From a checkpoint of a small transformer trained on Wikipedia: vocabulary 8192.
Each number is 128 + 24 x the weight over its row's rms, rounded and kept within 0 to 255. Layers, rows and columns count from 0. The size above them is the row's rms in percent of the matrix's.

# layer 9 attention output (transposed), 128x128, rms 0.204, rows 70-96, columns 0-127
size [140 138 133 130 139 104 118 150 141 123 111 132 123 114 131 140 139 102 142 116 121 128 131 144 129 113 130]
[[123 159 165 134 129 102 129  89 165 128 146 129 117 128 160 115 107 124 133 149 114 141 142 138  82 116  97 115 139 137 121 103 133  93 112 115 138 121  94 123 151 103  91 124 123 116 143  89 159 117 104 144 110 111  94 178 115 117  56 112 148  81 133 118 102 105 168 161 106 128 151 120 186 100 150 135 129 123 135 128 111 113 129 150  77 115 109 147  84 128  98  99 142 131 104 114 122 188 125 146 124 162 117 150 161 124 153 154 143 137 137 126 147 131 114 139  85 126 178 168 116 114 100 109 152 136 165 102]
 [127 147 155 119 134 108 143 124 157 114 143 117 114 123 113 126 124 171  80 135 137 140 146 163 138 135  88 144 111 119 145 128 120  96 112 123 172 131 210 130 132 113 123 149 118 149 138 151 127 131 113  92 109 125 186 144 119 124 139  95 141  94 156 121 135 109 118 139 152 173 156 127 134  87 147 154  82 116 117 157  51 151  88 156 105 165 131 155 137 128 138 136 124 127 134 127 133 109  87 119 111 127 107 145  96 138 145 122 157 138 141 123 177 147 125 162 155 127 129 115 128 152  82 121 123  90  65 124]
 [125  94 130 128 118 119 120 119 119 120 123 119 134 141 149  99 140 102 118 102 147 117 110  94  93 108 131 142  87 111 133 167  56 117 139 102 144 134 127 147 103  97 127 109 146 145 133 169 180  76 145 143 120  77 174  95  91 113 146 158  98 127 157 157  95 153 171 156 144  88 126 110 134 135 131 109 128 119 123 142 150  95 174 137  95 160 138 148 141 167 162 109 132 127 118 125 137 122 129  82 137 151  95 145 151 139 131 123 117  93 147 167 145 128 153 148 116 159 154 107  78  93 118 146 113 126 139 140]
 [144 153 129 110 121 150 165 124 127 148 130 113 118 166 141  81 143 119 143 159 108 159 120 100 126 115 114 144 144 127 111 159 142 149 141  94 111 158 163 111 159 106 175 144 106 110 135 125 111 142 125 150 135 144 180 130 121  76 140 167 122 107 144 109  96 127 111 142 119 165  87  94  83 130 179 115 161 116  95 123 152 130 118 154 160 143  88 101  98 109 130 107 124 115 137 142 157 105 125 129  71 131 144 124 147 149 170 112 143  68 114 182 129 145 153 155  85 127 112 114 117 100 138 157 146 121 137 116]
 [ 81 122 153 142 118 120 134 131 158 119  89  89 163  83 114 113  92  86 122 149 131 150 112  98 157 122 134 129  94 149 127 155 175 142 132  86 140 128 102  76  87 135 119 128 139 155 117 140 189 103 174 148 141 139 136 127 124 119 107 130 114 121 120 133 108  79 107  89 130 135 142 150 167 137 140 100  95 106 147 143 131 117 125 133  98  97 109 140 117 137 117 153 135 126 111 132 135 153 131 134 117 162 131 124 112 130 110 162  89 117 157 142 126 175 117 117  94 122 162 134 144 134 125  67  89 184  90 113]
 [ 94 146 105 115 157 131  80 115 146 103 140  97 154 109 147  75 140 154 125 190 118 124 141 147 116 165 101 120 138 149 148 112 127 140 123 102  99 111 122 111 122 105 102 108 122 100 134 104  98 125 144 110  73 139  99 142 170 122  93 140 127 124  95 155 156 138 118 140 115 121 111 133  98 155 151 165 135 142 106 140 140 135 114 118 114 148  89 152 138  63 151  76 141 109  97 122 113 139  79 137 143 127  63 152 122  99  85  95 144 158 116 162 134 105 149 134 134 135 158 129 127 159 130 125 138 109  96 115]
 [127 118 120 132 143 124 116 150 130 103 139  81 138  97 133 108 134 102 104 139 120 128 135 182  94 118  89 128 121 100 158 159 133 117 131 172 105 164 114 111  92 107 147 172 127 132 142  98 120  74 145 136 102 134 163 177 158 126  77 125 156 143 102 144 105 125 160 149  85 105  93 104 127 113 146  99 123 151 161 119 102 143 138 126 126 152 121 134 138  85  83 137 140  63 124  97 133  79 157 160  94  91 102 151 128 118 129 117 141 149 140 103 134 115 145 154 117 122 120 127 120 132 166 115 153  84 131 132]
 [138 148 111 113 115 167  91 123  72  98  99 137 170 132 158 131 126 116 124 132  90 126 154 115 167 148 155 136 132 138 118 125 122 115 135 122 144 144 140  80 141 164 118 128 168 124 109 136 148 149 114 112 130 133 181 129 150 152 101 106 146 102 144 156 111 158 140 100 125 129 130 106 120  82 158 138  95 146 152 113 144 143 159 172 105 149 107 136 191 129  89 145 128 161 164 138 122 108 123 134 139 129 120  76 111 108 167 123 116 186 105  87 134 106 106 117  85 101 124  85  98 136 152 134 103 117 158 125]
 [122  91 108 107 197 146 119 144 155 106 147 178 161 144 123 105 111 156 161 154 138 117 113  89 119 122 132 116 141 110 125 160 164 162  93 113 150 114 119 111 157 137 127 121 109 115 107 117 110 108 133 140 119 127  93  55 125 108 125 108 137 110 182 139  95 100  98 118 132 145 130  87 140 133 112 120 109 107 152 115 135 161 173 110 147  98 102 146 139 110 127 118 124 136 154 140  91 152  96 102  97 146 142 107 126 106 123 144 109 179 107 149 141 132 148 155 103 114  98 139 152 175 134 177 153 102 115 106]
 [120 179 128 159 119 136 163 122 108 132 110  95 123 100 119 152  99 121 117 115 135 112 127 174 159 158 151 131 150  89 124 155 136 105 157 139 132 112 145  93 186 116 117 156 177 109 126 123 137 122 165 126 106 137 134  96 110 102 152 133 185 116  82 122 148  95  88 142 166 103 107 135 106 133 152 136 132 101 111 111 114  96 132  79 120 150 105 127 164 119 121 113 158 163 139 143 105 117 112 157 147 185 129 105  92 138 134 119 158 118 130 170 145 135 152 132 132 135  86 131 152 137 104 181 156 137 156 125]
 [146 157 123 104  61 129 162 139 146 111 112  76 151 150 102 103 120 137 124  96 114  99 119 163 104 139 127  86 109 136 103 135 115 155 141 118 104 128 148 125  73 125 129 137 142 103 105 114 163 136 154 125 119  94 117  91 115 143 101 140 154 135 123 124  95 100  91  99 140 115 144 105 158 163 124 161 140 131 146  85 106 119 134 126 120 118 133  60 109 140 114 115  98  93 143 105 186 154  87 164  93 125 109 113 138 141 148  84 137 105 149 137 137 145 121 130 127 111 149 139 142 112 103 140 130 101 187 150]
 [172  90 163 102 136 113 137 108 146 126 166 116 141 125 135 145 157 137 125 165 114 141 126 158  96 138 120 163 165 166 133 163  89 111 132 132  97 123 115 146 132 123 113 157 150  85 160  81 111  92 116  98 140 135 124 128 118 106 112 147 133 119  65 153 175 105  99 122 121  92  71 152 117 151 137 134 164 145 144 175 125 167 125 109 103 126 151 116 151 143 121  97 159 166 138 115 123 116 104 157 162 135 117 140 127 124 166 158 140 163 134 140 140 104 138  99 143 150 110 121 145 118 114  78 170 105 140 138]
 [165 172  88 133 103 125 118 116 135 151 122 122 132 136 137 129 145  91 151 145 113 104 109 139 133 128 121 115 160 129 131 108 156 125 130 119  81  91 148 147 148 108 139 147  42 137 144 114 137 147  90 141 112  86 110 166 127 131 155 165 169 133 107 150 147 152 116 142 102 130  82 115 123 152 111 141 129  98 134  90 137 141 126 104  82  92 138 134  71 111 150  90 131  94 144 149 101 110 101 124 146 120 160  87 128 109  83 133 125 140 116 151  96 101 141 153 142 116 140 164  81 143 162 115 107 107 112 121]
 [123 101 155  95 137 104 131 119  84 118 131  92 127 125 129 111 127 129  92 114 119 117 142 139 113 117 121 131 162 158 118 152  96 175 129 113 166 125 144 112 128 138 149 136 145 126 187 103 115  98  83 106 137 151 107 106 150 182  92 143  96 114 112 118 103  83 132 130 100 142 154  96 132  81 137 133 120 162 119 193 108 127 118 145 126 181 139 137 139 153 125 169 116  83  91 107 162 110 148 124 146 108 151 143 126 148 125 140 144 135 109 143 113 163 130 165 136 104 127 130 104 104 131  92 149 183  87 140]
 [114 165 126 144 136 123 147 161 155 137 119 149 122 126 158 193 101 136 161 133  93 120 123 103 103 166 142 132 159 105 113 101 114 133 139 137  87 127 136 164 144 146 136 159 129 113 160 135 161 124 135 128  99 151 170 115 145 157 106 153 124 121  94 119 116 114 109  87 133 108 112 165 158  93 149 106 123 109 153  98 135 105 159 107 174 141 149 124  93 198 102 131 114 157 108 148 126 128 136 114 100 138  83 157 111 122 138 108 113 160 121 144 102 144 162 136 147  87 109 145 127 106 138 122  98  91 134  65]
 [ 95 127 128 131 138 134  92 126 149 152 171 130 142  84  97 138 155  77 143 148 132  55 102 114 140 141 123 137 116  97 102 105 108 107  94  90 116 106 120  98 203 136 103 125 100  87 120 141 157 162  82 137 132 111 125 148 130  88 155 134 118 109 126 141 104 101 175 115 111 122 104 114 110 131  95 117 139 118 141 129 108 116 118 143 172 144 172 113 107 110 129 132 141 136 137 138 135 103 103 127 107 117 137 144 135 180 175 134 136 120 162 132  96  85 127 125 131 122 145 115  97 123 117 147 132 173 129  84]
 [110 109 114  89 110 153 112 145 101  92 132 143 151 100 135 128 114 113 159 137 104 133 128 140 144 120 156 158 115 121 153 165  88  94 115 117 117 112 120 122 101  84  92  85 135 124 122 140 135 109 152 166  87 144  93 149 141 151 140 110 114 100 196 145  83 120 113 139  89 141 127 161 110 141 138 144 125 133 136 119 132 135 147 183 122 152 150 108 119 103 121 150 136 175  83 178 130 115 103 101 116 150 145 150 160 143 122 140 110 118  94 104 186 119 126 140 141 160 158 124 136 104 129 105 153  73 106 110]
 [128 131 146 134 107 144 138 167  65 128 119 149 112 142 149  85 128 109 130  78 131 134 154 106 144 170 167 116 150 135  99 122 129 103 113 160 147 137 121 145 132 122 105 152 124 110 112 110 128 169 132 118 120 112 103 129 129 135 123 156  87 104 117 120 118  81 119 171 131 177 171 136 134 111 194 104 112 113 171 163 128  87 141 120 167 149 133 154 117 152 134 150 103 120  97 159 151  85 129 140 142 133 136  89 177 154 144 150 165  84  99 150 137 151 118 165 134 129 105 150 116  90 142 138 128 134 139 118]
 [126 125 134 107 151 149 108 129  93 109 127 135 158 110 104 149 160 128 137 161 133 101 155 141  84 117 131 144 133  80 137 136 164 112  97 128 154  94 167 156 103 139 110 100 130 109 105 107 102  95 147 137 140 120 155 112 121 147 117 139 154 156  80 160 135 143 163 125  88 146 127 130 175  69  82 141 120 128 119 130 135 148 125 120 166 113 137 101 113 127 127 132 135 135 135 111 168  76 140 126 105 172 139  87 166 107 104  96 158 166 117 162  69 163 134 152 104 155 157 127 101 126 137 152 109 123 119 115]
 [123 128 142 141 107 135 140 114 146  96 134 148 139 141  90  91 117 110 156 120 112 132 132 106 123 113 186 112 155 125 155 138  98 133 147 123 129 185 117 132 157 141 115 123 150 141 141 127 123  88 112 145 117  95 134 152 139 113 140 154 146 112 158 138 119 138 106 172 105 155 106 170 114 131 147 135 142 118 179 122 154 148 140 131 154 134 117 117 124 159 141 122 123 111 135 133 117  90  86 149  90 135 158  92  66 104  93 181 103  84 114 142 132 100 127 116  98 146 128 114 166 103  90 157 108  86 171 187]
 [113 124 103 200 192 160  90 144  88 151 104  91 124  77 163 129 112 130 101 132 102 108 116 128 115 158 117 121 139 152 135 127 157 129 149 125 120 153 119 124 158 129 118 106 147 139 149 152 134 132 107 140 100 139 144 141 104 132 122 124 137 154 143 131 152 116 171 136 142  94 143 122 111 170 116 124 144 148 105 150 123 114 111 115  61 148 162 142 160 129 115 152 129 119 106 166 123  97 141  98 166 168 128 100 133 110 138 138 132 145 152 182 159 139 139 105 127 107 178  99 110 126 178 126 146 166 136 159]
 [169 111 107 138 115 121 121 141  58 135 105 161 108 103 171 150 149 117 120 115 131  85 156 154 140 135 126 177 146 135 112 111 131 138  93  94  96 121 118 121 168 108 151 137 100 121 109 134 126 138 134 130 128 133  81 153 123 109 165 134 143 124 153 147 182 181 156 118 153 125 129 166 139 151 124 137 136 101 178 137 148 140 120 137  92 117 130 160 139  63 121  96 144 133 140 147 135 121 160 125 177 106  78 148  93 116 140 129 104  95 147  86 153 151 139 173 124 138 127 130 113 125 153 152 118 137 132 118]
 [160  88 149 140 108 153 163 188 121 125  55 135 101 101 123 120 138 138 144 137 101 161 155  97 124 113 150 120 156 103 133 106 131 121 114  94 132 108  73  96 120 131 109 120 140 126 128 104  93 140 137 114 142 138 101 118 135 143 101 155 142 116 115 127 131 162 146 137  77 122 175 124  84 133 139 131 161 159 104 152 160 164 113  92 116 117 114  93  90 123 114 156 143 136  94  82 158 113 145 117 134  90  86 117 105 104 132 160 147  88 141 153 130 159 121 106 114 125 105 129 123 107 108 140 145 172 113 138]
 [169 132  84 121 154 147 131 144 124 124 131 138 190 116  99  92 151  96 117 129 144 113  75 105 143  90 122 155 100 116 124 142 130 158 113 131  88 121 106 149 120  95 152 120 133 138 116 112 127 142 168 129 153 128 147 110 122 122 145 102  56 138 121 120 123 102 123 165 125 143 104  99 111 117 160 133  96 121 125 147 123 107 130 110 129 145 129 116 172 153 146 114 145 126 125 106  99  98 144  86 153 192 128 173 142 132 126  91 112 144 115 177 130 165 114 154 176 117 134 105 136  97 135  85 166 106 153 127]
 [ 69 104 156 127 177  99 107 137 146 142 150 182 123 118 117 134 132 127 127 144 143 115 122 100 167 166 143 132 135 106 150 128  76 130 145 162 121 159  91  99 119 133 148 137 130 107 134 126 185  95 113 102 129 137 110 142 149 107 117 122 132  96 178 114 120 104 140 126 175 111 130 127  57 145 153 114 119 123 125 133 129 139 143 117 169 107 149 138  93 142 145  78 126 126 108 137  94 159 146 138 108 160 104 164 129 118 132 133 111 110 130 122 112  64 144 167 136 166 103 140 123 136 185 137 117 115 116 123]
 [130 151 157 124 161 148 125 111  92  92 157 145 114 116 139 152 145 115 134 133 113 133  83 144 123  80 133  85 182 131 124 112 113 117  93  83 121 118 149 142 131  94 131  99 101 104 155 117 172  87  91 140 127 134 140  98 142  90  90 149 114 115  89 120 161 107 155 119 102  96 147 135 107 143 112 129 115 100  88 113 110 139  98 157  86 133 147 163 147 175 144 162 124 129 158 142 101 138 123 135 146  75 168 137 110 153 129 177 135 113 149 119 125 100 121 113 122  99 113 148 120  89 136 133 141 102 104 154]
 [119 137 118 135 100 114  98 117 152 109 105 126 130 118 147 141 129 126 107 114 155 129 118 136 133 140  69 136 136 141 134 154  81  87 178 105 176 119 161 119 119 108 147 137 140 142 129 126 123 150 116 130 132  99 150 109 107  89 115 158 100 152 140 112 131  94 166 164 155 120 149  98 173 164 177 188 143  99 156 150 155 127 127 108 113 151 109 119 104  93 113 140 130 164 121 118 100 187 116 139 155 138  81 115 140 138 144 123 129 119 146 113  90 160 150 169 146 115 161 136 106 148 154 177 128 104 120 151]]
# layer 9 attention value, 128x128, rms 0.127, rows 71-97, columns 0-127
size [134 130 126 135 109 117 136 136 126 114 130 127 115 128 142 135 101 138 121 120 129 128 139 130 112 125 134]
[[137 108 113 124 132 131 142 118 170 135 112 125 118  95 112 194 148 110  89 145 101 117 158 139 128 129 116 138 139  77 142 156 155 167 159 119  88 147 121 120 142 136 122 131 121  78 128  83 146 117 163 122 131 127 174  88 125 149 124  82 127 119 115 108 163  85 155 114 115 122 126  92 105 135 104 115 168 144 164 122 152 138 163 125 123 125 128 131  95  96 151 108 125 132 171 115  86 129 103 145 144  95  95 117 142 124 104 134 115 104 133 104 168 150 132  69 139 145 116 151 155 149  98 112  78  91 146 137]
 [126  85 100 193 134 135 129 151 131 137 108 136 147  72  78  75 119  93 121 121 129 119 133 132  84 160  88 114 120 151 160 111 157 125 142 157 133  98 143 116 105 151  97 133 163 150 144 109 138  99 124 140 154 168 137 141  98 116 133 138 163 138 122  78 114 121 123 190 154 105 135 140 140 142 147 117  91 120 124 118 181 125 143 125 155  93 155 113 138  92 119 156 146 117 130 158 115 115 111 136  81 134 108 153 132 117 138 112 143 118 138 145 134 178 117 134 128  97  97 159 158 105 159 127 144 161 149 120]
 [ 89 149 101 136 139 113 116  97 135 144 130 108 122  91 118 137 158 134 149 136 130  73 114 146 144 106  98  77 123  97 113 129 107 108 165 127 123 114  68 124 129 157 126 156 143 133 104 117 106  85 104 140 145  70  76 142 122 163 129 167 156 116 134  80 140 132 104 159 121  90 146 130 119 149  89 141 114 157 136 139 135 130 157 158 100  97 180 125 125 130  88 133 132 118 170 116 110 134 101 113 127 110 139 125  93 117 156 154 116 157 136 150 118 115 119 101 114 127 130  94 149 107 100 133  97 141  78  87]
 [160 110 144 117 129  98 146 128 136 137 131 140 194 144 124 123 125 128 129  91 156 123 104 122 106 148 163 126 122 142 129 176  97  73 155 144  95 108 126 116 150  82 124 115 156 118  93 118  89 113 160 117 140 126  84  99 150 113 160 131 145 119 154 140 127 146 130 119 119 184 112  95 133  92 153 139 126 123 124 125 133 122 156 109 152 142 128 128 136  97 112  82 166 123 139 130 101 105 149  86 129 137 102 173 105 122 109  96 143 130 134 124 107 148 132 132 132 100  81 128 183 145 157 160 206 117 127 123]
 [140 167  80 128 119 100 127 146 125 101 111 108  92 125 116 146 122 111  87 142 134 109 137 152 143 166 157 177 121 130 128 154 125 136 106 145 158 106 143 156 127 137 137 174 122 147  66  37 120 111 120 135 124 160 171 154 132 155 102 141 104  90 125 159 112 128 108 108 112 155 154 111 106 148  88 143  81 155 124 156 113 102 103 124 133 135 109 152 148 131 159 133 154 139 139 134 132 112 124 101 120  89 107 130  92 148 121 133 113 119 100 117 153 108 114 148  90 150  99 126 109 119  72 164 141 124 126 133]
 [121 132 121 151 133 104 119 108 136 133 136 157 136  71 130  96 120  80  99 159 146 134  91 148 161 127 104 130 121 144 116 130 146 111 144 146 119  99 118 169 175 114 139 133  82  98 161  84 118 145 102 129 161 104 136 107 131 128 116 122 102 130 159 139 121 130 107 124  83 123 172  84 106 169 135 159 172  83 118 181 116  86 121 113 131  90 132 123 155 117 115 167 128 119 104 155 126  87 130 121 123 105 131  91 136 126 108 163 106 117 113 139 132  99 140 144 115 120 111 142  89 144  80 169 120 100 165 123]
 [142 104 142 117 119 124 118 110 126 110 109 135  98  93 102 135 123 109 150 120 161 149 103  76 156 110 114 100 159 144  80 106 121 143 122 104 126  98 113  66 103 113  80 126  90 149 126 152  94 156 174 116 167 145 176  98 153  96 125 141  97 159 145 122 125 108  99 161 143 124 110  96 120 157  90 154 142 124 138 170 143 120  96 142 148 141 116 139 157 150 131 114 121 158 125  78 173 134 144 130 137 118 101 110 154 116  83  84 134 122 139 125 149 139 109 131 136  68 141 121 135 133  86 141 134 130 140 120]
 [107 161 139 127  99 111 119 100 121 130 110  76  98 137 153 106 166 135 151 100 131 104 117 107 172 171 121 126 124 104 139 155 126 124 106 123 125 131 148 132  81 154 159 132 122 147 105 123  69 128 161 127 136 135 171 108 137 133 110 113 129 140 175 125 138 160 190 142 114 107 139 112 102  94 133 117 124 122 113 148  99 132 180 115 162 175 139 124  82 158 186 118 138 101  96 132 152 111 131 151 112 117 124 162 136 129 137 139 159 180 150 118 139 122 128 110 106 107 129  98 136  94  95 152 126 166 100 101]
 [125 184 116 119 146 122 107 134 129 113 129 108 141 150 130 151 152 103 148 140 105 136  87 171 129 176 116 142 129  99 124 143 135 124 153  99 118 197 119  89 129 148 151 150 159 169 121 106 140 109  98 133 146 127 126 103 135  96  87 129 119 119 114 136 146 131 183 133 144 145 143 134 133 137 119  92 162 155 139 122 133 104  96 155  89 103  96 141 131 102  93 125 117 149 125 111 120 117 133 136 131  88 158 121  96 101 114  67 151 101 148 102 102 156  99 102 120 118 194 136 146 128  94 103 178 117 108 138]
 [ 87 170 132 112 148 118  98 100 146 137 116 158 104 144 156  90 158 157 111  81 122 168 119 122 120 164 117 174 127 114 122 117 163  94 153 133  93 109  86 137 196 148 109 117 162 142  93 138 116  94  98 123 110 148 125 122 142  95 123 136 138 140 130 104 132 132 108 155 128 125 102 104 121 148 165 105 124 139 125 144 131  83 159 176 121  99 136 136 104  84 100 151 120 158 156 135 133 168 145 113 158 140 103  70 128 162 137 127 124  86 115 139  94 120 153 150 120 114 114 105 144 122 131  99 157 142 145 114]
 [151 116 108  97 115 126 124 147 102 156 122 123 138 152  79 149 107 123  98 151 113 147 159 140 193 152 140 135 128 108 121 108 130 150  83 160 122 141 109 131 165 127 134 133 120 146 109  99 134 116  67 134 169 125  96 141 121 102  83 142 127 113 149 147 143 117 117 113 102  93 138 146 135 148 148 124 149 186  85 117 151  81  79 162 123 141 114 146  86  81 158 122  90  99  86 149 156 116 133 157  87 110 140 126 136 109 103 143 118 107 106 126 120 131 105 131 112 160 125 126  92 134 149 170 125 111 141 102]
 [119 177 120 108 122 137 137  88 121 115 153 128 114  64 191 101 122 157 126 128 137 116 152 168 143  99 124 159 113 115 141 120 117 115 118 117 159 158 100  90 102 151 123 127 130 110 130 106 146 154 125 132  97 128 100 152 166 156 121 148 135 123 125 164 135 133 154  76 121  87 186 120 107 109 101 105 112 182  99 128 116 126 110 141  87 109  99 128 141 158 110 130 155 104 181 129 163 134 137 124 106 148 145 128 144 142 139 146 127 105 104 131 176 112  96 166 105 104  85 139 111 107 138 165 143 121 112 138]
 [131  98 114 118 108 149 135 136 105 138 149 127 135 150 102 160 137 124 100 172 125 132 111 120 127 155  82 149 126 132 121 164 127 138 123 161 120 133 144 115 133  73 135 121  96 109 162 175 100 168 141 134 160 136 123 124 112 115 138 132 147 121 165  98 152 144  85 136 121 145  96 131 166 158 125 159 156 160 149 148 147 162 136 147 155  84 152 115 122  73 137 145 137 136 124 159  93 101  80 127 155 140 104 165 113 120 126 123 120 112  88 111 175  96 176 146 118 166 123 113 157 154 131 160  74 128 143 100]
 [102 127 164  88 122 141 152 133 131 141  87 102 130 114 111 143 160 160 149 127 102 120  80 134 191  74 113 138  96 132 117 122 152  46 130 147 164 132 120 167 155 117 152 103 172 118 120 123 121 167 135 135  91 145 143 186 151 127 103 155  97 134 132 144 128 126 165 132 152 100 142 156 115 127  97 103  93 135 131 164 134 141 106 142 110 125 160 118 153  99 127 126  69 107 153 119 104  86 121 130 147 128 122 111 128 110 112 119 134 115 152 155 107 144 143 121 155 103 127 139 156 117 124 132 160 133 159 136]
 [118 162 120 130 137 150 169 113 157 139 149 129 114  46 146 135 119 166 134 131  97 135 154 141 135 173 128  83 120 125 110  72 143 113 121 122 145 139 115 139 100  98 135 134  94  94 152 125 162  98 129 132 113  91 145 143 140 119 179 151 142 119 119 132 129 131 142 121 136 111 131 161 134 105  72 160 114 130 125 121 109 134 101 137 145 125 153  98 104 120 181 131 154  89 117 132 129 129 153 130 109 123 135 101  75 142 126  38 142 145 137 112  86  90 114 137 147 113 133 147 152 118 150 147 124 111 108 109]
 [147 114 123 132 123 125 149 106 161 118 124 154 167 105  94 145 170 139 136 114 117 129 119  83 127 135 145 120 145 118 134 148 129 165 114 133 105  97 159 142 118 143 146 119 118 108  92 125 123 113 128 130 118 191 106  86  81 104 106 128 153 167  68  80 120 131  86 128 105 150 124 153 110 143 116 121  70  89 134 152 128 123 133 116 116 118 107 139 129 166 178 139 147  85 109 138 126 103 147 145 133 117 120  95 107 120 113 108 130 111 143 126 117 187 102 155 132 104  69 133  98 133  94 157  98 163 113 105]
 [122 133 105 125 126 152 154 111 104 122  99 117 155 153 108 133 198 146 156 129 142 142 144 124 121  91  87 146 140 149 126 148 157 184 157 125 155 124 102 106 139 107 128 127 144  99 145 168 117 163 142 136 135 162 103 134 119  97 125 155 129 109 142 104 144 100 103 135 144 148 118 191 136 150  86 131 112 106 121 118 141 111 154 108 101 102 172 121 110 131 106 150 129 110 102 120  97 125  83  89 108 108 169 173  94 152 142  92 123  80 163 136 128 147 147 136 138 120 151  86 144 145  97  78 112 141 128 120]
 [130 109 135 113 126 127 135 109 102 131 129 119 116 102 195 143 144 159 153 156 171 113 112 143 135 138 148 133  98 146  85 101 170  99 102 115 179 111  86 124 148 127 119 139 134 156 166 117 143 128 185 131 111 156 136 127 156 132 128  82 144 112 147 131 129 131 123 112 122 145 178  90 168 126 140 101 143 105 120 130 150 160 140 133 119 119 106 119 128 122 170 158 130  96 102 173 114 115 128 172 111  93 102 119  67 123 124 130 120 165 104 158 142 146 118 164 145 112 148 117 131  97 122 113  90 137 179  94]
 [104 127 145 171 105 139  84  68 107 143 136 148 102 120  82 134 141 142 130 135 122 137  66 115  89 105 119  89 100  67 146 133 142 153 101 102 130 130 117 111 123 151 118 121 148 156 149 144 105 139  92 127 145 134  63  99 136 108 137 132 105 151 116 121 150 118 143 120 110 140 110 112 127 128 103 150  49 138 116 116 126  45 125 138 117 127 132 133 108 123 158 128 115  92 110 143 104 166 120 123 141 124 151 155 133 134 156 127 118 120 158 125 145 137  83 117 106  86 108 124 103 104 129 123 152 157 124 119]
 [126  91  94 150 116 103 164 164  83 120 118 137 102 105 124 120 112  86 135 134 147 122 136 128 138 165 114 138 143 162 133 134 117 121 147 140 151 144 142 140 105 100 139 116 113 147 113 142 172  90 170 132 121  98 111 134 152  94 148 128 123 128 131 131 129 105 118 161 134 118 168 127 161 138 163 135 137 148 137 140 101 152  64 144 140 118  80 141 165 113 119 130 158 176 102 124 103 102 113 102 109 128 132 200 138  94 141  77 142 111 132  86 154 131 125 156 127 100 120 158  90 163 100 125 120 134 113 187]
 [136 139 112 150 135 106  95 103 141 153 137 103 159 153 150 115 129 141 143 143 128 144 169 147 119 131 125 120 124 157 114 113 117 170 119 123 155 143 140 103  37 146 122 120 133 102 113  92 143 128 118 137 133 124 122 128 127 127 108 130 125 153 105 153 124 103 122 117 161 138 155 195 126 137 148 157 124 131  97  94 142 161 102 113 153 152 119 134 168 131  83 167 163  99 157  84 153 137 157 117 117  95 125 103 200 119 118 106 130 117 140 121 167 101 147 139 142 132 124 131  91 134  68 155 109 115 164 160]
 [159 100 121  92 102  91 120 138 110 111 170  92 123 161 119 134 101 128 165 148 127 146 105 111 110 117 133 136  88 138 131 134 122 163  97 150 133 103 111 137 162  69 139 120 147 168 124 167 120 124  91 127 116  92 116  93 137 120 136 120 118 162 145 152  84 132  86 144 125 173 146 191 133 137 149 133 105 126 143 103 161 120 152 181 124 115 170 115 120 191  79 134 159 124 118 151 123 134 106  99 126 118 102 155  94 126 131 106 115 131 107 153 144 103 134 127 101 156 137 122  97 118 100 110 112 105 101 130]
 [100 134 129 153 135 153 160 179 119 110 129 153 120 118 111 123 157  95 108  96 171  93 103 117 116 105 120 137 150 141 154 182 140 114 154 144 152 103  93 111  77 118 126 130 117 130 120  96 147 116 134 125 118 138 163 149  81 117 133 115 178 114 149 119 103 135 166 139 109 119 139 132 147 184 158 108 148 149 110 121 113 140 135 140 148  94 134 138 126  99 121 179 116  71 113 122 153 111 151 121  95 105 145 150 131 115 132 125 132 155 123 115  62 176 115 116 120 183 110 123 150 159 118 129 108 135 110  80]
 [141 133 123 191  99 136 141 128 139 139 125  93 145 110 133 101 107 122 137 138 124 116 111 143 145 140 111 129 141 134 163 161 128 108 119 128 167 129 167 136 110 164 138 153 155  90 131 105 115 149 122 122 138 112 124 110  79 153 137 152 119 131 118 139 140 123 156 161 151  48 119 186 157 105 111 152  81 123 122 142 123 106 123  92 156 160 129 132 152 121 192 110  92 122  87 110 132  83 131 101 168 144 147 110  63 138  82 143 118 129 155 133 114  90 141  87 120 130 124 143 129 132 130 135 147 128 101 132]
 [140 130 100 134 128 146 153 112 147 173 142 108 159 151 103 129 121 158 125 151  78 111 104 142 104 137 105 117 121 108 146  99 114 136  94 150 134 152 118 110 145 135 123  95  84 100 144 132  89 159  81 124  72 115 156 133 131 110 171 157 133 140 154 126 105 110 122 153 127  96 143  98 120 161 117 152 141 190 115 142 120 128 118 123 105 123 100 116 141 117 156  75 152 154  63 130 121 122 138 163  76 139 107 131 162 118 150 133 146 128 102 114 183 153 119 144 131 147 133 151 108 150 145 114 123  95  86 108]
 [157 130 100 128  90 109 129  93 113 120 129 127 169 141 164  96 100 114 105 159 112 127 149 143 132 138 103 169 152 168 109 116 155 145 175 146  80 158 109 124 129 152 131 129 118 151 118  73 175 104 138 140 120 150 148 123  72 111 115 156 111  83  99  98 144 155 150 162 149 121 130 126  93 143  81 146 113 129 128 100 151 133 178 169 126 120 126 135 152 103 110 137 107 145 118  88 126 126 120  84 159 115  97 169 149 155 122 120 167 159 108 125 131 144 125 112 121 103 113 136 134 131 146  97 116 127 169 154]
 [125 115 121  81 119 121 105 154 114 135 100 124 143 111 163 176  83 143 113 119 127 107 137  89 136 147 108 133 165 130  98  95 144  60 117 112 108 130 100 107 133 144 185 150 129  72 122 145  85 155 116 127 167 130  81 166 123 123 110 116 146 124 119 120 159 148 116 135 134 112 126 110 121 100 140  90 167 168  98 120 117 139 137 137 122 137 107 141 118 108 165 114 116 114  95 165  92 113 124 128 101 139 137 186 156 135  82 107 166 103 158 106  94 157 131 143 125 100 110 119 131 142 111 118 164 134 127 119]]